From a checkpoint of a small transformer trained on Wikipedia.
Size: 16 layers, width 256, 2 heads of 128, MLP 512 squared ReLU, vocabulary 2048, 9.05M parameters.
Architecture: LayerNorm before each block, learned positions, tied embeddings.
Each number is 128 + 32 x the weight over the matrix's rms, rounded and kept within 0 to 255. Layers, rows and columns count from 0. Numbers have three digits each.

# up: layer 2 MLP up, 512x256, rms 0.187, rows 454-478, columns 0-127
# down: layer 2 MLP down (transposed), 512x256, rms 0.0621, rows 454-477, columns 0-127
up454:169168108109110066122075131138127142129079134194062174102170180131132150134194140145094126090147124131161171137133111122125142151109026147120129134147210082085099107196125134166220094166134216137090192151043102156140076181131123146125108112123179095170075131127134182107128104160135152161117113024205169127147223195112134097171141154152096154110130117127102091100119070177151169084094
down454:117128111145150133124120137121128140124122127119133130123131130128133126132118134108128134134137150121133139106134131136132128135142134119138126123125137118139137129128115125146117131117127134102109115118127136131124132132139132122141111117136127122123131122118132129112129128122124126125124113116135135127130154123151124125145136127127124136131132117128134134129128099135142122135129
up455:139179138115122098150150072103125142146167147101102150137138092107165152125157131157131154161122128202229133200132105148185155106090072157077130113141109094102067078063145104183116166136077205139170140137140126135104112101077145102090154170158159088058152132083138119080123149227081130154149153095074123065122118099042099128109206075141139132089129142126139103123110126175095126100129
down455:130132133133124129143139136138134137126130125137128124131121119146131127123121127119126121140131122124143123149136131147144137121131134121124134106127130125134133117136125110117142120125135126122127130130119135132146112128137119118135126132130131123129132125122117133139118112116123123147108129130119130134131125146128133127125117122147121117122126130133119136133130131120142133130145
up456:151151141094094190151167102113214112190121202144120156140180130179091144111052140140171107157171143130116206214173126138152140124110162162068071143114129093132080072098153149128155156154171150164119073161098093152097134144192133137095140130129122142161183125101120156118171076126082151101073169094120059124098090129125153120151135132114156246069108118176125137112083087104112174132160
down456:133112123129134122130137133133124118131125126125121121129131124133122118127134129131124126135133120129119133136141122126123127133135141140126130128129125128138117128125132134124123126123129129133128127124127124121130129126119125129135125136135125122122130129134131123126136127138131130119128132122128126127129129130122143137114120123127120130128132141135123130135127134139134124140112
up457:140115131154121130155122123122121109118079104123126139149122072105157137121205116147120112138124124124087098125124132129114106131124108098116141114140120136162188132066138133157123115126155132136146109110153132167133109099118138123142132135151154129116123143187123116094134094151122106124098149113150129136091133184135101149139126125143138095110152132166128098125122090111140196089126
down457:123055122132170157148125072083145155191072054071135094155125034079137110143074122107146225196181148079152087144194080088184084186122140049157145241087147120104157176032143142118080134046169100156145130067066103251138154161000164115104161090120180077127183122177089044139128082078141183126109143145096068143144034147207115090128186211122129211179182149189126141142153071143154143087149
up458:112134104110130098165146172112098125096116060181068114140180102206130110114087127182157189147167073125159184160089110090225119125183110128169116132097109121106152055102105162129124114120141178150053121180133153081141146095066193085137111152111150121070128144131162144146116181128121138113111099154140116087096166036064086156146151142150193170137149096090118160163085084170033133144181
down458:142110132120119118129128142140126129134122113126123125135124126126135141125137123121130121121132138124127125134134119116129129128131129129130139125136122121134133126129123116109147120129135124116136131124134141119134123109136130118128133134137133140123124128123128126136140135131127131133125134132119112127123149121139124119134146125119131135130137133128130129128128123126126125128136
up459:137165119134122124133152104153128133106122169147120205099073112134114168136127071104082174137132150122114149152132141128179160100097103174128141106148143129115044154122139125077104145116074171135131053141124092088163108134072091112119180103123204130131145112079139105172130131199116125107106128123129097143116159126092139129115143136110136080119134057148097178171103147122126126117120
down459:135127125131130128130127127130125132126134123126127133131135126131125131125124128129128127126131126124132133128123129122125129128129127127125125127134132129130131129127124125133128128127133128128127118123128128130125124121126130137127133131129130124130139130132133126127132127131128128123122123119135132130136126126123129129124131128135126128135131136124133124119131126139130132129135
up460:158166163115083111135133115096098125167088145115155124124150118125103124143081136147163182119163048164186115160117146174104146092129123116141112115130137122154160154118127185169120164159102109173130113159066097123075109144098112091141159136124151129138152100117070100165125085133133130046141150149107124139130101104134160124133125114099131093160136177128159130064104135143128097061091
down460:126138135128121132131127128134129132119125127120130134127126128132129129132138132133130132125122135123127131129133122129125134131133125138121124134124130128117130135133116129126128122122135122133125124126134130132131124134128130124136126127125131130131129129133125131122135134125131119124136128126132127127122130134126127127129131123113131130127125129123126128124121128131131126120119
up461:118138101141088110106123143149091131139110134146145127132119085132112157099162131139137085118120127117138136159117163114102144127132124100157132142150139142066123149092153131125142069086101122153120136162119167106143081146087111126145159135109139126155131143140131123128131128155123113117093119106132145110090096088142134111159114130122115121141142135132144135131137186133097161091084
down461:189172144134000030077102170075128170115151120131112165107166108152057136183134175153255111137106212118127053149140159034083055048159111035113211136161110205212113127205075075095149157087081123166186071131121082129158087204116052098246197049027091136166085078255237218110141146109137053140255141216109150255048116046000094077070095165115098136174120139141120107062031122065109117136106
up462:145141139121142152117122136127121116157120156151124105105115144146109129151126136130138138105133092146129138104130163111130129153145139103110094155107172089145119132133142119130129094128104164127104092128113125145137152070141101126097146124148155111113114130172141156136137116133135140155140121138099135152157107113112130145114116145110085154142126103138136150088126110132110153111136
down462:204182040046205100171123198162109137129086238229068061029133196190095173161219134210108246137202078108136209122184056000203075170094255142065000207042255095125089072098116084165116089114137244159105113119137168102217111000185130128142176179136153011101146015206168056077067056142067164180177184082167147140186111170139168146091107196106143154137133087082130088046098130111212234087110
up463:122156122130146162150136125127123168126153143148139139137127119132145152131138154109105125115141121102140107160133179108141128168174091126140138150113119123106109118100103123123117150110156135131146148156107141168125152134120100123133153150125102146101116123124126111117168125132086129146146130130124128144164113111100130144124105130145132136177146128172121170142111149114151120123104
down463:179118067128127191180108169146127117115106152063129145103099141213133171095143119125075116201094000040074122172211111101040255138166122188137168156115179110082059222192078056188132173062186126070163255246101255043081087136073140206186070213102066199136068098023155126093144189142168105145217198099081083155211115090000143191195218094181125152145184122255184161157098083079166056220021
up464:112143108139109124123104160129131132128116098115122143115103120121106141085128138139165125123117135143110112127102148118143117146106111136184087126147142129131169097130196177114140176106129129128102127126130173156125151131126146177101139141173125143119128129130098105124121177141141117101125123121167086101138124146123155135103149114175144123077156134099134139172114098172117155107113
down464:131128123129128134125124133137133126130133123128120126131120127132124136135125121123128126130129133121133131133127135118132129111124124121130131138137119137131134118124125126129130129126134122126132132130126121138124123130140128125136125123130128123136127119127122130127141124137132139131127135129134128125129119115121134127129132118130123139124126126134126133118123123123127135127117
up465:159141087124164122120141087172149141114108158157091106145170096118150142091109117148102143117131130112166119175137122139133133161131074125142118152141079157035146115103133132130109152190151174115131125111070152127098071148120126108146166133121148098130158134131136127126128113108073125138124102078144173100104119161070104130135116093124141167118162123128122130175098145116133127183126
down465:118127129129133126120126136120124134111128131130130134136125143139122126126128121116147130130120130122146141121140137136131125119123130120130125130126116141134137118135130129131131121139136130114138120119132133135131130121129131118127118122130132126125132126122135120135131125118129120129131127135122139110141135126134125117122136128143129144127124136115120133133125134133126120134141
up466:137078165153147061038124136127135121177120143179111149108106132136106122155134090111120155156191118109100105097201194108159074163113127037104093118118108165059097137117164111171082172144134198219081117120122166108111123153170173151058159128229165142139083087145045158153077120082076117008092104106107128105062124170046175121157185088114115181240134104026144037109126146148089127119085
down466:127123136131131131127126145131130128117135122137132125123115117130131129128123129130134132140115111119130141127132119123129123105133140136135130120130128113129128130129125142133133127132122120131136128122121123127146120141131124120129120126123131131132114132130118120126130135129129130137122139121126133122125127130132138131133117131133117124129121133144134126115115121130127129120129
up467:073153159068081125159137105064121160191157103139133101089163134058119089167136154139077195096146059162065072180073169138102126103205187087192097198144171119112093126184114213179129100093068076142143117156134137163125159188124161113128145166130172042151163099067085130126205087121182174130126111194144168119125088077148097149198128159070146158171134041111134165139066105185048186127143
down467:129125134127132130126125125126129126130130128122125135129134128133134127129133124133124128126129131130126125129128126129132131128127125132128125126131134125126134123129131125126126127124129127125128124129128128127126135128126124130133130128122134128124126124124135136134129127131128133127122131124122127130125127126127131128129137127129127133135129123132127125124133131130129130128125
up468:147152154124067112097126120062143083154160029134109166140202121189120130131131133120189122174118074116101184164202145175069100157113133048175113141139040075118072046135119156130042097120110158114046149139131156148084080135124130129174074081160127153069198135179118164139146096150142130082136144106112122117164117030140126176110125140117100124106138140122141035106081116074196122123152
down468:132126130121121113135129125141149128123114113115138129125135124134125148114116141120129126148142145125143127125143136113126113118127113135122123131122134129125141122141114141126142127132134124139129130116133155143137117127132128132121134136102129136134125123115132130111135139137147135141124129122130137121128109108125130130129119141121124129117132135138130136126129119119139113115110
up469:160135116187120122207147130113180153125100122132131125069138146143141156111146114087126135113139067143114167127182099146120125111149136164139095170106207166130151135070185183081107147157087169114065080146091149119088125157114142132074198086175136173122131170128159194121144108183141101105166128097141101126127094160091153103143101108165146101139171144115139127127089120137156131090110
down469:132120129126124133117117129135142135127119139131137130130121131143122136126136122114132137134124117124132124137113130140122141123123125141123125135131129130130130123131128123141135127121120130130141140124119124127129135110137137120100133118136118130140133135139124109111129120135126129126134129136122128129130129116125111126130131122133131137136125133124127115128142127125135122139128
up470:117072144158167125083170134119080051129062123123121140072140106098143092135169177245095097074174077152144144144135173102128116142154094155144131102129120039159124118130214183164132153167119197124179115116127171145086157190147123178178123255128208107116142166111089139107110098102123093151105148164049164146111094088098063126119169144102097106190134145171122069110150202128017135111076
down470:124115114114133137138119122132133119120127131133119119131127128141135131137136133128131132145136137117112117132125137116139123127127146130137138120135122138116128121128142136149116118111109132126139122131128114139127126108149129119133114136133124135126132122136133129122134116116123129128107120131108137116119131124164114130128142130122129131144128134133133124138118132139118146126116
up471:110139117155090142127110131106149097083115142131146146116116135102152145119124173146143171142117104136119146168136136138138161086158138081128103125154105134130120122141109096096115159138112114120100155153129124130133151164132109132135114115126153131135165133157151108091123134149134122118148105114131131103191168131147161133123111118108112142118177126154132096158081156169102102119155
down471:099106151097223132136104099153208092098194052192138117146049176000108229067080043138098130187086121233104110212196023084156172158083149097080137152097052091224083073204078164027125176113059046117089175156130097104097131056087154051127205089154156135152133140123198182173152118163030059023117203041223167123244151129069167042028053162171087118200147102106216092074163154234066173102111
up472:026181154139179091110128158196106104156150098144210029137216103182159183076104201133133184087144164154151067129119157109190085093095104155192149106101069171109110072088099147056132153128092181148155161173068136107054154177160054140093082137117166142117226084133119128053096135021035150173113086120126106147110129031090157098143068172141177129180028102083106140129075093178124158092138
down472:106135144105116134135134121144125125119112119142114159134121124123127132133111120124129112130140129106132117113114144128138129137091144131129147138133114121103124118104131114140125126125133123122122152154109127128130120125145116162127112110145133109127117130119155138147108131125143142148116128104118141113106105139161110135130135126131133136135114137107137109122124136117124128142137
up473:089116152109157183084095130151191131073109156176138149114180076154126168146133118157180118117121055117052112179135132112184159113151163144170199114141145054077126029209090136164176104130151151087045070130100139137146138165141055070174099064154199159091154103122134195130118084150096112113165231090178116132106111095081087094157198117106121050197124105133166108122086081141049141099083
down473:136142131123116122122135123139127125118128131123120115137140107133137131127122126143122125131123131127138126112130119133113114108124127121143125119124126142126133130142133136136133139127128135135130129110143139123119127124136121127136124133130131131125127125126122137124135153121143123133133110136116120123123131122128123122127127133119132126131127136134133124121131142137123128128129
up474:126113123092132119111175142123110145135125091135102169054121125133128162092175100093098148112119080126131122203084107102145155133093055133116137179080122131119107132133147135133145140122083115129080111113163143129145168157119149120127137137077110079120113051127032141097149136070119147204202125108072194112084166072144092073135078090140114077100140096152124093194103170133163173143107
down474:115113121116126131125111135138121122110131138126124126123142146134128117154135134126118129128125133128141126130119132136125137123118123118131124143125129119133125131125131130116123118116121126121120123136130124132123132133142122124126142127143128133131147115134129117127133124139113131132128137137125122131125129131126112132136140123122124130127130131131119115138131129116125147149109
up475:133091120130132122119200121130143119149089044173130165132108126111076140130149113135108130120203111139126122169106149087155133143127133144142110170110144133099124173122135144134101068095094095170154140121086137185077122210129121150129154146150094112075162204140101140167090166133095112128138156119144118089135126138152135142168188155174165154073199048140071118142088144162108058130115
down475:132127123136096090132114105107140130111147125124126139115131149142113150111135128110120126135126129123152122159123144147116110107114188157153133152117102127123119146118120166155135117121154139120118112082125123110152103113151141137143131148127128122140153096141122144113107112116131144129126120119123130128124123156130156137131110109111153113142123152129101150124125154165114135134129
up476:157146082149079202111102140101123135118114132169165144115107166100122167114137135088089129081129135141119096164184090129227065174095103103131133125146158123145103124152167120119143119140130152130173142132147128164139154093094151131095097158062146145154160135120075062095145099172045183160067133050180143122157143112112126096082155107167110139093126089135127097136133096110133157143093
down476:136146121128095145109122112134130110170161118146122148168130120117107146110121096121162134102103128122136129127139111097139156124138120173138104136114162153113132100145124088135126151131122093086154114083172124127127129128116143082140107128146133137117135129095130126110116158109123108119178112131139131144110151140187127117133145148120126114151116146122105108095124167144145134127131
up477:104149167190057100106112097095170117106084073167159102121098103085055175114144106157143105124156170186099099159123128171175119115084174147120117119113094149140108166134072206091154130133115115120085158117168135150107096119107110114157098141138161208131169093154087097168103150130123116061180119116151112086073124115145176123105117166135086123094171106080109143156133133141121165184060
down477:108096114144122149116110121131152118113156142138100165137110143084125129109147117116136140184123123124129130119096127161138147122138123135110138133119091116137131116132124101078148163118127112172164110124140137120115130122149109104160130166134140123120129139114139146147125093123143139125141128161112139151078055129172149096153099152137118138120093117116153098120138142122113116147144
up478:160128111158126049053165161170139154113085168164124169153139121099079141124100162116145117133151109160062091143111127157179082201080080178139100134115135142140138128068142114194120201150136139123171155133132151121108066166147099127097120112124120143109129134137103160123133107183143077067153143083139121135142122132088152126127114196159182129199136151145156133112112107165135074076123